Weights of a small transformer language model.
Size: width 128, 4 heads of 32.
Architecture: RMSNorm before each block, rotary positions, capped logits.
Each number is 128 + 24 x the weight over the matrix's rms, rounded and kept within 0 to 255. Layers, rows and columns count from 0.

# layer 5 attention query, 128x128, rms 0.131, rows 116-127, columns 0-127
[[120 109 119 150 114 118 129 133 161 114 157 149 131 135 118 139  83 129 101 117 137 107 134 150 103 115 174 166 156 121 139 134 143 140 105 151 104 114 127 139 140 115 134 137 121 128 146  84 150  84 115 110 111 148 153 141 153 127 147 147 115 120  74 145 118  97  80 140 136 111 110 146 161 131 118 117 113 120 154 128 169 158 150 140 121 154 107  95 168 123 182 138 136 151 105 161 133 128 119  93 109 135  92 157 165 131 116 109 122  99 124 139 170 134 132  96 127 174 106 148 134 119 145 143 127 110 118 140]
 [129 120 147 165 120  96 135 136 134 128 120 151  87 158 165 122  96 142 163 126 118 102 117 134 153 146 153  98 144 137 150 159 132  98 145 149 128 145 121 132 112 141 115 152 137 123 119 118 163 117 102 123 135 127  82 131 122 125 126 150 131 169 153 126 125 103 135 168 140 137 132 114 153 106 162 177 146  91 133 144 128 120 123 158 117 123  93 114 104 120 144 159 145 169  95 152 120 106 124 112 113 104 122 151 123 108 122 114 109  86  98  84 144 107 131 148 133 129 132 151 135 107 121 147 122 117 104 110]
 [142 154 117 138 157 115 136 132 146 144 122 194 117 147 154 120 112 153 129 125 118 110 134 125 108 153 160 147 144  91 129 129 141 101 122 110 119 153 116 121  98 135 133 165  77  89 127 124 131 114  80 157 138 130 124 137 134 113 117 136 115 147 165 119 105 126 146 133 156 116 112 126 134 149 159 133 110  96 139 149 113 119 143 155 102 126 136 129 118  93 166 167 135 146  83 135 126 144 113 111 149 116 127 150 113 107 138 122 116  76  91 110 124 136 139 127 129 100 102 150 119 127 144 160 138 162 115 100]
 [113 122 123 115 106 157 132 120 108 119 144 103 139  88  83 139 137 119 124 123 128 144 154 123 136 112 101 114 124 125 130  85 116 136 134 131 153 117 136 151 137 153 105 101 126 130 128 112 101 116 160 116 135 123 158  82 116 111 130 108 133 113 108 133 145 130 106  93 111 131 157 132 144 118 119  99 152 137 119 101 135 150 147 150 115 135 110 114 133 132 132 132 113 121 132 102 127 152 145 128 145 110 101 119 127 133 133 138 125 152 149 148 137 134 134 127 115 143 148 143 117 132  96 128 145 115 155 138]
 [162 136 113 190 159 117 138 116 132 101 139 173 113 141 106 122 104 103 150 115 124 120 130 164 150 153 161 140 118 111 127 119 137 137 142 112 111 121 141  93  97 167 134 159 127 134 118 127 128 113 102 166 166  90 104 143 159 124 103 117 135 125 123 138 103  81 132 147 119 123 120 128 115 106 118 129 117 110 141 128 121 165 166 125 108 180 121 149 135 113 147  97 124 156 153 149 142 120 135 100 119 152 122 167 132 132 105  81 123 121 113 112 113 122 119 153 142 157 127 166 140 108  93 145 135 108  45 153]
 [130 154 126 138 162 133 113 137 138 142 109 169 104 153 139 171 143 164 161 162 130 142 129 108 135 121 124 158  89 114 120 108  97 112 139 120 132 146  85 110  97 113  81 163 105 130 174 133 124 145 149  78 115 131 136 153 127 155 140 164  88 136 123 138 103 108 134 131 133 161 114 125 169 134 187 115 120 131 124 107 188 121 166 132 126  91 169 120 143 119 131 202 151 114 133 118 113 129 108  94 138 109 129 113 105 128 173 127 111 119 123 131 106 127 119 147 146 104 126 123 118 153 150 112  99 120 128 116]
 [ 97 111 120 141 136 109 131 149  93 118 115 119  88 128 117 100 121 160 124 156 118  94 107 164 102  94 149 140 140 111 118 126  90 206 138 102 136 116 118 138 102 124 138 153 158  99 135  96 104 153 138 113  88 127 146 149 163 154 151 114 111 155 140  83 160  95 138 128 131 107 132 111 154 150  92 126 156 125 131 119  96 129 130 121 131 154 177 132 146 102 119 131 107 161 125 104 136 166 136 120 127 129 151 126 129 105 169 132 152 136 143 163 153 122 129 128 119 117 114 110 109 114 104 120 106 120 138 178]
 [103 136 126 149  90 122 125 129  96 141 135 152 131  96 127 105 111 133 113 110 144 146 101 116 148 120 122 149 130 118 144 109 115 132 147 129 145 136  90  96 117 112 124 145 142 149 132 119 145 126 145 119  87 125 145 143 129  66 115 140 121 129 122 148 147 148 138 133 159 124 150 104  92 123 148 125 126 131 139 124 113  92 155 141 136 136 124 140  92 131 150 161 129  91 139 158 136  94  92 124 148 131 106 145  66 143 148 149 118 128 107 134  88 129 136 122 110 152 143 192 124 116 110 131 132 165 133 123]
 [129 123 131 150  94  88 159 146  91 147 106 113 118 126 142  90 128 162 127 128 109 118 109 118 132 151 119  78 105  95 134  90 101 199 136 126 135 112 154 128 123 119 137 125 118 121 133 138 133 135 109 139  95 136  84 129 154 113 123  97 148 136 131 103 142 144  82 153 145 121 166 146 115 138  97 102 147 198 137 139 135 141 151 128 136 158 135 119 162 129 140 127 122 133 102 141 125 105 118 136 122  96 165 143 148 155 139 146 140 134 113 126 107 127 116 103 131 165 125 162 126  84 129 113 145  96 103 144]
 [146 102 123 113 138 145 124 103 123 107 149 113 123 133 119 158 145 108 148 108 126 143 138 132 111  95 114 192 152 148 121 105 119 139 136 104 142 112 143 121 123 127 124 117 132 128 149 108 112 166 152 115 163 101 180 107 134 141 107 128 101 117 117 138 145 155 122 122 125 133 130 123 148 115 125 107 148 116 106  94 138 171 137 138 110 130 135 131 108 130 132 133 150 141 177  87 135 135 151 124 100 119 109 118 131 134 135 125 123 171 152 158 135  99 148 160 107 146 137  87 111 119  73 119 122 131 150 139]
 [161 141  80 156 128 149 124 143 157 103 173 102  82 104 170 122 114 110 109 102 131 142 120 160 119 137 100 119 146 162 100 101 118 123 120 115 169  78 138 118 149 163 140 105 126 122 130 156 128 136 155 132 161 115 157 150 142 124 160 130 147 129 123 125 140 177  69 142 113 174 134 123 126  98 131 130  92 117 134  98 107 160 147 144 112 148 116 152  96 139 140 117 116 105 124 145 159  87 139 167  71 107 130 137 111 113 128 119 151 149 159 115  80  91 154 105 146 146 148 133 122 115 132 127 160 140 152 117]
 [162 143 135 127 132 124 119 146 119 132 110 126 136 129 122 116 143 125 116 152 173 120 106 126 142 161 163 128 115 136 140 144 114 120 119 151  93 137 122  99 152 146 139 123 128 149 145 141 149  82 116 144 120 157  53 134 134 126 120 174 119 117 133 125 124 105 107 149  98 125  83 130 115 105 113 128 125 161 120 114 124 135  91 114 143 101  92 116 135 144 130 123 125 121 136 141 120 124 106 131 111 136 100  96 127 148 109  83 134 126  79  91 131 169 128 165 139 149 133 142 155 159 108 124 119 106  98 155]]
# layer 5 attention key, 128x128, rms 0.131, rows 116-127, columns 0-127
[[159 143 162 148 117 144 131 149 141 130 140 152 104 123 146 111 131 121 113 122  97 122 126 132 104 131 144 158  86 145 168 149 136 158 165 107 100 143 177 105  99 140 125  91 153  95  97 121 133 143 157 158 159 117  85 151 120 164 141 142 166  95 138 129 153 141 168 161 122 146  98 157 121 130 123 140 143  87  99  79 187 135 149 124 136 154  87 119 143 146  87 113 157 127 132 112 148  95 122  82  76 148 101 114 148 128 162 147 136  91 103 120 139 144 120 147 102 160  71 114 118  82 155 118 136 109 127 160]
 [113 115 151 141 126 138 118 155 135 174 122 137 149 123 125 167 142 117 127 131 163 157 171 151 139 154 100 131 146 159 130 116 142 106 145 149 109  93  87 148 105 159 109 111 180 134 176  96 133 101 161 119 144 167 148 109 105  92 154 146 128 138 117 118 110 117 127 128 106 156 140  89 136 116 141 116 139 113 151 132 155 147 112 158 145 108  84 147 135 129 107 126 142 110 152 137  70 133 135  76 133 157  77 120  86 128 144 111 149 165 133 143 131 134 102 146 132 156 133 136 127 134 126  92 125 116 140 140]
 [110 147 132 128 122 140 140 167 151 146 131 137 109 162 151 158 118 142 106 142 115 123 123 156 102 169 128 128  93 130  98 140 136  70 101 171 136 142 133 132 128 128 133 152 169 152  58 130 127  83 117 130 137 118  90 116 108 134  95 173  79 134 135 132  97 174 123 124 122 110  53 121 152 102 130 116 108  56  75  93 153 107 108 130 134  89 100 127 133 138 165 127 160 120 107  93 179 131 111 154 120 116 107 113 108 156 113 136 146 130 112 137 142 128 146 152 112 104 196 153 130 130 159 115 114 123 137  90]
 [154  98 117 131 123 137 145 109 106 137 173 133 112  89 126 114 127 113 112 131 114 121 118 130  99  84 120 153 185 148 167 159 125 163 106 126 151 144 181 158 123 118 168 119  70 118 143 135 160 208 113 104  95 106 131 116 188 148 123 141 192  73 139 120 153 106 136 137 145 132 201 114 149 163 106 158 160 170 148 127  99 108 109  78 171 184 160 102  96  88 152 113 138 172 119 119 129 109 107 188 123 146 176 108 207 154 133 120 133  76 125 144 189 111 151 115 132 127  56 111 105 158 109 137  78 111 133 165]
 [144 149 145 113 114 155 142 107 187 107 173 128 142 140  63 170 119 105 129 100 128  97 126 129  82 118 111 135 123 136 121 138 166 157 108 117  96 129 168 167 124 106 100 115 132 168 131 123 119 130 129 128  86 137 110 154 135 149 142 112 128 139  96 135 171 110 109 108 155 111 138 145 167 126 105 130 141 114  56  84 157 123  99 126 141 135 112 116  99 110 139 129 161 118 126 107 145 142 109  98 150 186 124 107 136  89 129 161 190 121  91 145 139 114 121 113 125 159  93 163 110  83 144 156 115  80 126 153]
 [ 99 161  88 143  94 130 107 114 130 186 134 137 131 179 175 169 129  90 100 146 134 159  96 151 117 107  77 130 120 132 105  85 127 102  97 183 121 126 120 151 116 116 156 137 153 134 150 129 135 123 148 118 112 137 114 123 113 110  99 146 105 170 128 157  96 174 139  95 157 142  87  89  89 118 141  97 153 160 160 131 127 116  95 113 138 115 124 178 146 179  92 141  74 123  75 152 135  70 119  99 177 134 129 117 129 123 140 118 130 161 104 121  76 181 109 100 124 175 144 136 155 156 145 117  84 161 171 135]
 [151 161 110 108 129 131 167  89 133 120 127 169  90  92  97  81 131 133 117 142 123 125 151 151 135 125 140 156 149 100 126 142 122 120 124  96 160 124 154 136 138 137  90 144 104 113 123 119 154 123 134 165 118 118 144 138 177 123  98 147 152 112 133 114 120 147 119  95 131 100 150 153 109 133 165 104 109 150 138 110 104 136 140 148 115 164 109 111 131 130 137 115 105 138 141 159 142 142 150 125 144 120 136 132 151 135 125 125 148  98 111 107 127 129 133 155 117 138 105 113  98 163 116 124 114 121 121 119]
 [105 124  95 121 138 148 146 119 143 113 126 121 156 106 115 125 113 130 150  74  85 164 119 140 116 112 172 157 179  80 153 112  80 151 122  94 108 132  78 151 116 137 155  85 128 109 112 128 166 120 101 126 116 144  97 102 215 135 134 108 163 102  97  96  84 165 102 117 114 141 139 110 118 132 146 131 100 118 102 126 161 128 131 140 110 160 105 114 144  99 118 128  92 122 136 128  94 131 122 134 125 110 146 136 174  80 134 141 137  87 114 131 117 144 164 130  94 163 111 129 154 123  89 128 145 102 113 143]
 [ 85 137  87 147  79 117 139 121 113 118 126 145 130 102  83 129 172 121 111 126 129 133 129 152 160 117 146 133 144  86 114  87  91 169 129 103 168 129 111 141 144 155 151  96 101  96 113 132 112 137 117 126 154 111 139  92 167 144 142  71 117 154 109  96 141 153 137 126 134 137 126 127 134 142 111 109 110 165 101 122 112 122 109 162 144 157 166 110 105 150 100 115  63 113 179 137 158 154 168 145 100 124 128 135 139 180 115 109 149 149 152 102 108 131 126 125  97 150 131 152  79 151 115 142 107 153 155 111]
 [151 158 132 111 172 152 131  75 163 115 151 172 113 133  94 112 143  95 119 146 138  99 114 141  82 143 141 132 159 137 165 113 139 153 127 121 145 120 167 108 137 114 125 136  88 142 154 124 138 184 110 123  89 134 132 117 159 158 127 162 168 112 139 119 168 121 145 125 138 118 176 130 150 141 132 155 149 135 133 120 122 102 129 124 164 150 133 114 158  84 172 144 147 167  96 122 136 123 113 134 153 135 161 136 149 155 137 129 132 103 118 139 130 120 120 125 142 142 101 102 129 148 131 133 131  78 112 164]
 [127 165 157  84 110 134 109 149 115 122 134  85  87 123 120 130 146 163 149 110 123 118 153 128 153 140 126 112 138 167 158  97 104 140  96  88 155 146  50 150 111  90  89  94  80 166 163 145 145 125 135 145 124 132 130 117 124 120 151  96  75 132 156 132 123  75 122 158 111 155 108 123 132 133 112 163 157 103  85 127 129 130 134 130 150 128 110 126 107 105 127 160 165 119  98 189 110 118 155 136 131 110 147 116 106 103 124 140 107 153 145 129 143  74 118 146 145  83  87 106  97 133 130 166 177 129 138 136]
 [122 115 151 136 113 130 132 133 119 110 133 117 158 151 124 142  98 121 143 113 155 134 125 108 120 143 108 148 115 129 126 163 141 140 129 110  96 112 123  95  91  93 114 121 144 120 110 135 105 132 127 143 130 131 105 133  81 152 178 111 146 134 113 155 141 146 133 131 105 141 125 133 126 121 146  80 134 123 141 145 157 137 170 148 133 155 110 134 126 165 123 149 130 132 112  96  83 107 123 130 130 112  62 114 118  97 148 134 149 137 121 138 151 117 100 158 154 141 155 136 120  64 127  78 135 130 129 124]]
# layer 5 attention value, 128x128, rms 0.133, rows 96-110, columns 0-127
[[123 136 110 138  58 138 115 155 156 137 108 121 122  78 158 124 171 127 179 141  88 188  84 134 113 112 113  89 151 111  94 130  79 122 128 106 122  84 128  75 199 147 147 136 148 118 157 102 152  80 113 126 163 136 109 138 131 198 157 127 150 135 126  99  74 152 165 149 141 121 123 180 126 114 149 177 142 189 160  96 116 101 154 104  82 146 143 138 183 139 128 151  90 115 119 158 143 143 137 140 146  83 131 120  75 132 108 116 106 102 149 133 110 105 132 107 133 141 104 105 120 125  71 117 121 148 144 127]
 [108 154 106 162  92  94 111 165 109 140 109 126 103 123 144  98 111 104 107  75 116  97 142  99 155 143 125 200  98 147 133 103 128 121 115 132 144 146 157 133 102 159 142 140 108 110  79 105 143 122  72 150 129 143 114 118 137 117 114 122 127  91 156 131 106 142 117 115 138 105 167 179  88 127 153 145 114 135 106 170 128 131 140 167 131  94 132 159 141 135 121 167 127  96 117 106 121 102 117 105 124 112 165 164 130 116 137 138 125 134 114 122 152 157 139 134 104  80 150 119 139  92 139 148 124 145 159 154]
 [130 171  86 223  55 127 154 140 116 103 109 188  93 133  92 153 142 132 135 113 119 185 114 152 163 118 160 138 164 182  61 163 180 139 128 111 106 184 155 123 150 122  94 153 117 153 107  84  75  97 104 123 173 184 125 185 127  70 127 153 123 126  88 125  86  90 138 121 119 124 153 145 101 122  87 138  93 146  82  96 111 154 116 134 128 101 158 168 115 111 131 116 109 112 161 121 160  98 146 122 143 141 152 137 136 135 102 144 169 109  96  77 107 144 133 117  93 130 116 137 134 127 132 147 125 163 104 154]
 [136 108 132 172 150 135 143  89 131 118 146 133 157 160 121 154 105  81 106 125 110 117 130 136 118 137 133 148 118 124 138 120 126 127 146 109 138 177 121 168 110 118 154 145 118 120 126 135 108 156 127 137 111 122 130 109 124 105 144 127 127 119 156 141 130  84 117 123 123 115 158  92 112 146 126 114 108  81 104 105 131 158 117 120 166 115 119 100 109 131 151 105 133  87 156 142 156 108 146  95 125 149 132 139 144 111 150 147 150 123 149 113 148 138 133 122 123 137 184 138 127 122 144 127 133 104 125 153]
 [116 119 121 114 136 113 123 130 166 121 149 104  97 148 114  94 132 117 137 124  96 159 112 108 104 159 121 123  99 140 142 120 124 123 162  93 144 154 185 122  98 149  93 157  89 156  88 120 116 148 156 181 142 112 120 115 112 130 113 118 146 104 144 157 162 150 116 122 143 121  99 165 121 133 164 175 175 144 128 108 127 141 139 129 106 150 150 133 192 142 132 119 117 130  59 144 157 117 135 130 140 138 178  82 104 138 102  88 114 140 117 149  90 184 107 112 138 132 129  90  88 110 145 180 110 120 134 176]
 [107 125 126 213 122 153 149 166 157 100 125 138 118 128 116 138  97 155 142 132 109 145  91 123 115 132 133 150 104 138 114 149 144 124 157  88 118 140 166 106 112  55 121 141 127 144 123 143 122 153 129 154 143 108  90 148 141 137 121 119 180 101 118 117 115 152 146 111 131 126 109 123 127 115 115 130 157 118  75  77 131 142 143 112 108  68 104 132 140 139  98 129 147 138  92 102 134 123 162 116 137 107 134 104  65 113 130 134 145  88 128 138 118 140 131  70 164 155  84 140 130  94 125 115 130 121 174 128]
 [157 128  85 158  59 145 122  87 123 146  97 113 150 108 163 137 146 164 147 104  83 110 156 158 161 194 130 131 129 124 113  97 104  99  97 155 109  88 116 100 141 171 133 128 169 130 132 107 118 123 100  97  64 188 132 107 118 179  58 109 173 100 111 129  41 121 118 148 166 114 184 139  88 127 121  67 101 132 102 102 150 108 127 131 115 162 111 137 124 134 135 113 113  74 188 189 122  96 116  80 113 122  60 140 130 108 149 137 132 113 106 144  93  54 127 149 125 115 174 190 154 104 125 164 108 113 127  87]
 [151 136 113 152 124 155 122  88  80 106 128 123 110  96 110 105 131  94 137 112  92 145 152 141 132 157 122  94  52  87 123 101 120 124 151 155 163  87 108 108 142 105 127  92 141 117 152 141 158  75 138  94 145 121 121 146  73 144 135  56 151 139 129 109 109 139  88 120 122 146 158 125 152 123 100 141 112 118 155 137 117 120 164 177  94 170 101 121 119 138  77 146  52 161  84  90 175 136 136  95 113 133 132 144 169 137 133 154 150  90 148 122 103  92 143 129 130 148 130 180 155  91 123 114 178 140  99 121]
 [118 125 112  54 167 132 113 152 123 129 111  82 109 142 141  93  93 146 108 117 154  79 139 103 128 106 144 122 137 130 143 123 120 166 119 130 141 118 155 133 125 139 150 117 126 119 120 161 164 131 114 150 152  68 129 123 152 117 175 112 133 142 147 141 155 151 115 135 127 147 108 153 137 121 172 149 134 143 149 183 111 116 132 149 144 129 134 138 126 129 107 153 127 147 102 107 133 115 105 168  90 109 175 160 101 124 104 113  95 152 113 121  96 154 132  98 148 103 101  86 107 126 124 131 149 149 124 132]
 [120 116 121  64 166 104 113 117 121 149 169 104 108 103 112  81  82 105 106 121 118 151 179 109 117 121 126 103 138  91 124  97 117 193 171 138 139 144 151 112 130 131 152 100 125 103  93 146 132 115 129 129 161  45 164 156 164 107 159 102 117 112 128 107 150 180 141 135 123 119 132 117 167 120 127 167 124  90 165 157 121  99 146 141 158 180 106 128  60 109 114 143 117 167 176  73 111 163 119 138 136  86 129 151 158 104 114 119 115 131 155 125 157 125 178 135 121 152 142 103 137 136 131 123 169 173 100 116]
 [133 150  72  92 158 165 126 128 158 133 130 156 144 210 126 108 171 156 150 106 118 150  88 114 132 150 180  91  99 125  84 113 156 128 100 143 106 156 154 127 116 120 122 127 123 143 114  92  69 149 134 132 109 151 117 177 133 124 112 139  97 112 137 155 110 130 121 146 173 141  58 102 119 101  92 140 102 114  99 118 111 143 130 119  90 129 121 118 129  89 129 142 168 110 139 121  97  98 121 152 125 188 134 119 129 172 140 133 135  86 121 122 146 169 133 121  93 116 105 112 172 173 122 159 160 159 141 105]
 [132  80 145 128 137 150 119  83  99 149 178 151 140 111  96 123 123  97 128 120 117 139 166 147 141 106 122  66 134 105  78 102 124 136 165 142  78 153  89 122 202 164 110  94 129 146 164 111  77  95 152  74  80 104 161 138  93 131 122 129  62 127 122 178  96 162 136 104 158 126  97  72 125 126  65 156 132 125 185 136 130 111 106 121 149 195 119  86 119 125 148  87 117 146 195 123  89 139 157 114 137 164  89  97 144 140 127 100 114 123 141 146 150  97 139 153  67 157 152 106 136 187 139 108 124 127  88 123]
 [ 96  81 176 126 132 104 138 141  76  91  93  91 124 108 139 144  97  94 126 126  97 120 160 138  84  88  99 136 132 126 135 157 138 118 130  87 128 134 105 137 136  85 150 119 128 109 103 143 148 118 118 160 123 168 132 114 181 137 118 129 146 148 165 148 105 146 165 119  92 118 108 109 105 153  97 145 114 145 157 141 135 133 129 142 151 124 111 109 140 175 139 119 135 120 125 126 125 160 151 124 167 158 136  87 125 109 114  98 124 115  98 129 185 161 176 126 151 181  96 121 125 173 131 112 156 120 156 116]
 [ 90 133 150 175 138 103 121 163  73 135 161 165 126 124 110 119 111  14 119 134 132 135 142 124 125 104 115 156  88  79 132 102 130 117 202 101 124 157 124 146 129  75 109 142 108 116 161 116 161 117 127 139 150 132 124  98 114 145 150 142 100 122 159 120 110 145 129 121 132 102  92 134 123 123 100 149 103 122 117 141 121 130 110 144 123  83 142 117 156 135 118 158 138 119  81  85  89 149 149 108 149 173 145  89 151 144 147 103 124 134 124 141 197 177 135 117 140 149 143  93 151 158 140  85 129 107 203 178]
 [133 154 127  64 148 131 119 158 172 169 124 144 137 167  97 145 168 143 132 144 170 114  88 149 103 116 155  91 158 105 165 127  87 143 150 130 138 119 125 157 127 160 167 138 131 132 148 159 197  88 100 105  92  92 116 130 112 140 189 142 133 134 138 106 165  91 120 139 133 144 118 123 171 143 136 132 120 164 115  98 141 134 158  70  97 152 152 103 139 107 129 133 122 120 119 126 131 142 112 121 131  86 130 126  99 140 121 178 141 154 179 107 132 129  87 125 138 114 118 132 128 113  95 123 198 171 126 116]]
# layer 5 attention output (transposed), 128x128, rms 0.137, rows 96-110, columns 0-127
[[128  98 132 120 141 150  87 104 135  67 114 135 111  90  70 162 117 133 143 118 111 111 118 177 130 169 167 127 144  90 136  91 128  80 130 173 105 138 105 124 108  90 132 131  84 164 101 131 144  69 138  90 160 138  78 103 152 110 141 169 116 111 156 155 122 109 126 133 101 121 130 132 144  93 145 164 154 148 105 138 124 166  90 113 128 159 140  56 131 135 170 139 134 150 155 150 145 144 172 158 168  83  96 132 144 118 127  86 111 126  92  93 174 139 106 139 153 150 123 143 161 119  92 172 153  99 133 184]
 [145 154 171 172 122 116 148  96 141 142 141 128 131 159 136 132 118  82 151 127 146 105 122 146 137 109 107 129 139 140 154 137 147 162 131 157 124 132 164 132 147 143 173 114 158 145 161 158 142 114  94  86 114 100  98 115 156 134 169 125 127 146 132 125 139 119 109 124 144 131  98  90 137 127  94 112 141 122 109 113 156 136 116 147 120 117  84 126 140 118 115 145 157 131 136 169 145 140 150 107 138 121 141 121 152 118 139 126 115 130 124  82 126 132 157 150 175 184 116 157 113 115 154 115 119 115 115 137]
 [125 113 141  95 112 119 170  97 115 166 151  61 157 145 102 148 145  78 176 139 113 137 104 154 118 107 102 130 111 135 135 114 124 115 132 151 127 116 132 149 117 148 150 120 224 130 119 143 137  75 180  68 101 127 146  96  99 142 125 134 158 146  98 137 177 130 146  43  90 133 134 132 166 101 135 102 132 172  80 117 143 116  93 127 152 197 124 150 109 187 108 116 157 123 138 111  93 133 139 101 142 106 139  91 111 122 183 137 124 156 149 117  94 165 184 161 170 148 129 124 133 129 126 107 146 168 154 117]
 [131 122 109 122 115 113 124 140 133 144 109  88 141 121 145 117 140 112 136 130 135 111 138  78 136 124 112 132 114 155 112 166 127 159 100 119 121 114 116 105 158 158 150 105 150  90 145 140  88 160 166 166 121 124 132 143  91 157 145  98 125 128 134 123 124 171 134 127 138 143 112 170 104 129 147 122 101 149 156 131 140 109 149 128 139 130 112 169 121 139 104 127 129 105 129  81 160 111 103 121 127 149 158 116 126 151 116 142 143 138 164 148 100 119 134 132 122 111 132 119 120 114 149 136 133 145 125 132]
 [133 157 138 116 158 103  92 117 144 164 152 157  76  76 138 131 139 122 144  91  96 115 120 114 123 168 142 108 104 161 144 128 132 139 130 155  91 134  93 150 178 120 136 131 117 165 119  86 144 142 109 113 103 143  67 111 111 106 147 156 144 162 145 102  65 122 100 145 155 116 135 104 154 149 106 180 117 128 127 126 137 103 111 131 126 162 102 130 122  97 132 108 187 140 125 169 141 119  93 118 117  97 129  83 138  86 175 156  83 120 122 104 152 125 107 141 129 158 124 129 112  80 125 160 131 108 124 148]
 [139 115 140  97 127  88 108 125 144 157 142 110 131  56 143 136 101 140 167 123 101 112 133 147 140 137  87 107  96 127  98 136 160 131 120 127  97 144 135 126 150 134 139 148 121 111  65 166 124 109 195 111 106 134 145 113  78 147 145 132 144 156 116 136 103 173 136 115 105 160 163 120 131 117 111 127 107 124 156 142 163 114  85 117 120 185 156 136 124 114 114 138 126 134 116 112 142 134 103 155 108 146 176 105 139 126 117 150 137 126 137 154 139 136 116  96 127 118 135 122 130 112 116 131 131 149 179 188]
 [130 114 129 142  95 144 135  78 177  82 119 105 156 184 106 137 107 126 127 147 124 123 100 104 136 139 109 177 129 113 147  64 113 132 100 169 147 105 186 119 149 142 100 110 143 153 162 188 105 104 173 117 171  97 102 118 138 135 142 125  93 132 142 176 165 129 101 132 131 168 136 125 184 115 105  78 113 128  94 127 125 169 141 140 104 110 142 111 164 158 111 120 162 102 196 111 150 138 170 120 170 125 101 143 127 179  87  72 119 169 152 114 118 116 121 118 190 119 147  93 108 151 138 104 105  86 122  77]
 [107 144 153 166 151 152 139 103 164 135 129 103 119 119 116  83 109 155 142 134 136 125 118 194 114 174 164 141 119 125 133 127 140 114 119 184 102 124 127  90  92  65 148  92 117 110 148 133 141 155 163 137 171 129 111 146 158 153 132 131 136 127 110 124 111 113 101 143 147 171 128  73  91 170 155 109 144 105  75  98  99 133  90 126 143  92 119  96 108 141  95 134 116 127  99  89 120 169 157 102  99 124 126 178 114 182 158  91 100 178 134 126 172  88 109 138 163 124  99 141 149 140  86 126 134 146 123 119]
 [108 156 163 163 132 112 145 159 129 126 154 166  95 148 117 122 122 141 132 127 138 115 128 170 124 125 153 129 166 114 139 147 142 121 138 127 122 150 129 150 112 133 132 148  97 127 145  96 163 120  66 118 131 128 130 139 126 114 124 138 140 146 136 101  99  83 122 167 154 100  92 120 133 129 108 138 146  90 131 149 132 142 141 107 102 111  74 106 141  85 141 129 148 137 101 201 115 138 149 118 101 119 106 146 104  92 162 131 116  89 106 106 144 144 123 118 133 147 107 163 139 131 113 118 127 118 135 135]
 [107 160 163 172 155 150 123 160 104 119 132 110 103 163 120 148 123 150 133 152 208 122 125 167 131 131 190 140 156 200  99 153 138 115 150 137 141 146 131 118  80 118 169 140  78 130 150 115 113 148  61 155 131 143 150 158 146 115  94 140 163  94 144  90 154 110 114 133 144 127  95 159  85 160 148 142 152 116 117 142  92 119 155  82 134 105  93  79  84 131 122 116 150 132  94 135  96 149 140 133  84 117  72 119 129 113 150 129 118 134 121 120 147 111 149  99 142 113  86 172 126 153 101 124 129 110 126 153]
 [ 88 152 105  93 128 134  71 156 120 138 153 111  95 142 101 159 142  99 111 101 133 145 136 128  70  98  99 107 117 148 154  84 124 105 155 154 141 141 165 171 113 142  93 113 172 157 171 136 142 111 150  94 112 104 144 115 118 144 114 124 158 118 124 139 126 173 117  76 155 117 169 118 171 121 125 144 134 127 127  96 110 147 128 125  92 174 105 101  96 131 114 109  99  87 146 142 102 128 127  98  87 153 106 131 128 169 160 130 132 150 164 122 140 147 140 179 106 179 149 126  99 151 121  95 103 145 158 149]
 [133 112  98  93 157 176 115 165  83  89 105  96  90 135 126 163 157 128 111 141 143 161 115 106 121 132 201 165 132 175 117  87  86  81 155 122 183 105 122 110 101  87 113 110 107 148 170 114  88 146 121 152 168 122 143 142 145 118 115 143 147  73 112 132 128 153 100  74 135 149 135 143 111 139 168 163 141 170 114 114  83 123 145 127 147  83 150 159  87 162 116 105  91  75 141 112 110 118 111 151 136 122  85  87 103 155 136 120 115 181 144 114 102 106 169 171  92  85 136 113 120 144 105 131 125 115 123 138]
 [151 129  98 102 161 108 152 144 113 103  87 152 103  99 166 123 143 125 136 146 102 123 133 140 134 138 120 141 117 126  88 164 129 141 108 101  96 125 127  90 131 118 145 151 101 124 107 141 106 151 129 141 115 136 124 129 145 134 119 172 141 121 149 117 117 130 129 133 112 140 106 145 107 166 154 163 104 139 153 121 135 102 123 127 152 127 153 129 141 141 112 145 130 135 115 136 144  85  88 154 129 129 151 108 144 149 105 131 184  86 128 139  88 150 138 122 118 108 140 173 149 134 116 131 122 156 135 164]
 [137 136 109 122 146 125 134 121 114 137 138 160 121  67 176 156 148  77 123 121 100 124 163 127 118 118 112 126 101 164 101 174 152 108 174 110 120 142 150  98 165 122 183  98 136  95 122 132 121 156 139 110 113 132 119 114 188  94 179 156 125 117  81 135 106 162 115 127 157 127 100 105  71 165 160 145 133 166 146 124 123 114 115 160 167 104 126 157 109 106 141 145  50 132 120  98 150 127  85 138 113 122 174  89 161 135 110 163 129 110 109 104 134 129 149 160 102 164 123 157  84 123 120 146 132 134 129 197]
 [ 93 114 114 146 122 121  90 155  93 137  90 125 152 134  66  85 100 152 108 135 141 107 151 140 127 147 144  99 127 117 140 129 138 167 135 133 144 121  89 110 110 123 117 137 122 100 103  92 100 113 144 152 106 160 123 125 105 141 127 105 110 121 134 113 132 134 142 183 136  83 139 130 104  95 132 134 132 130 156 143 120 155 167 163 112 158 119  94 172 116 136 129  55 135 129 117 125 142 151 117 121 138 122 176 133  98 102 145 164  97 119 138 178 103  87 102  79 130 168 136 194 103 104 147 135 109 113 138]]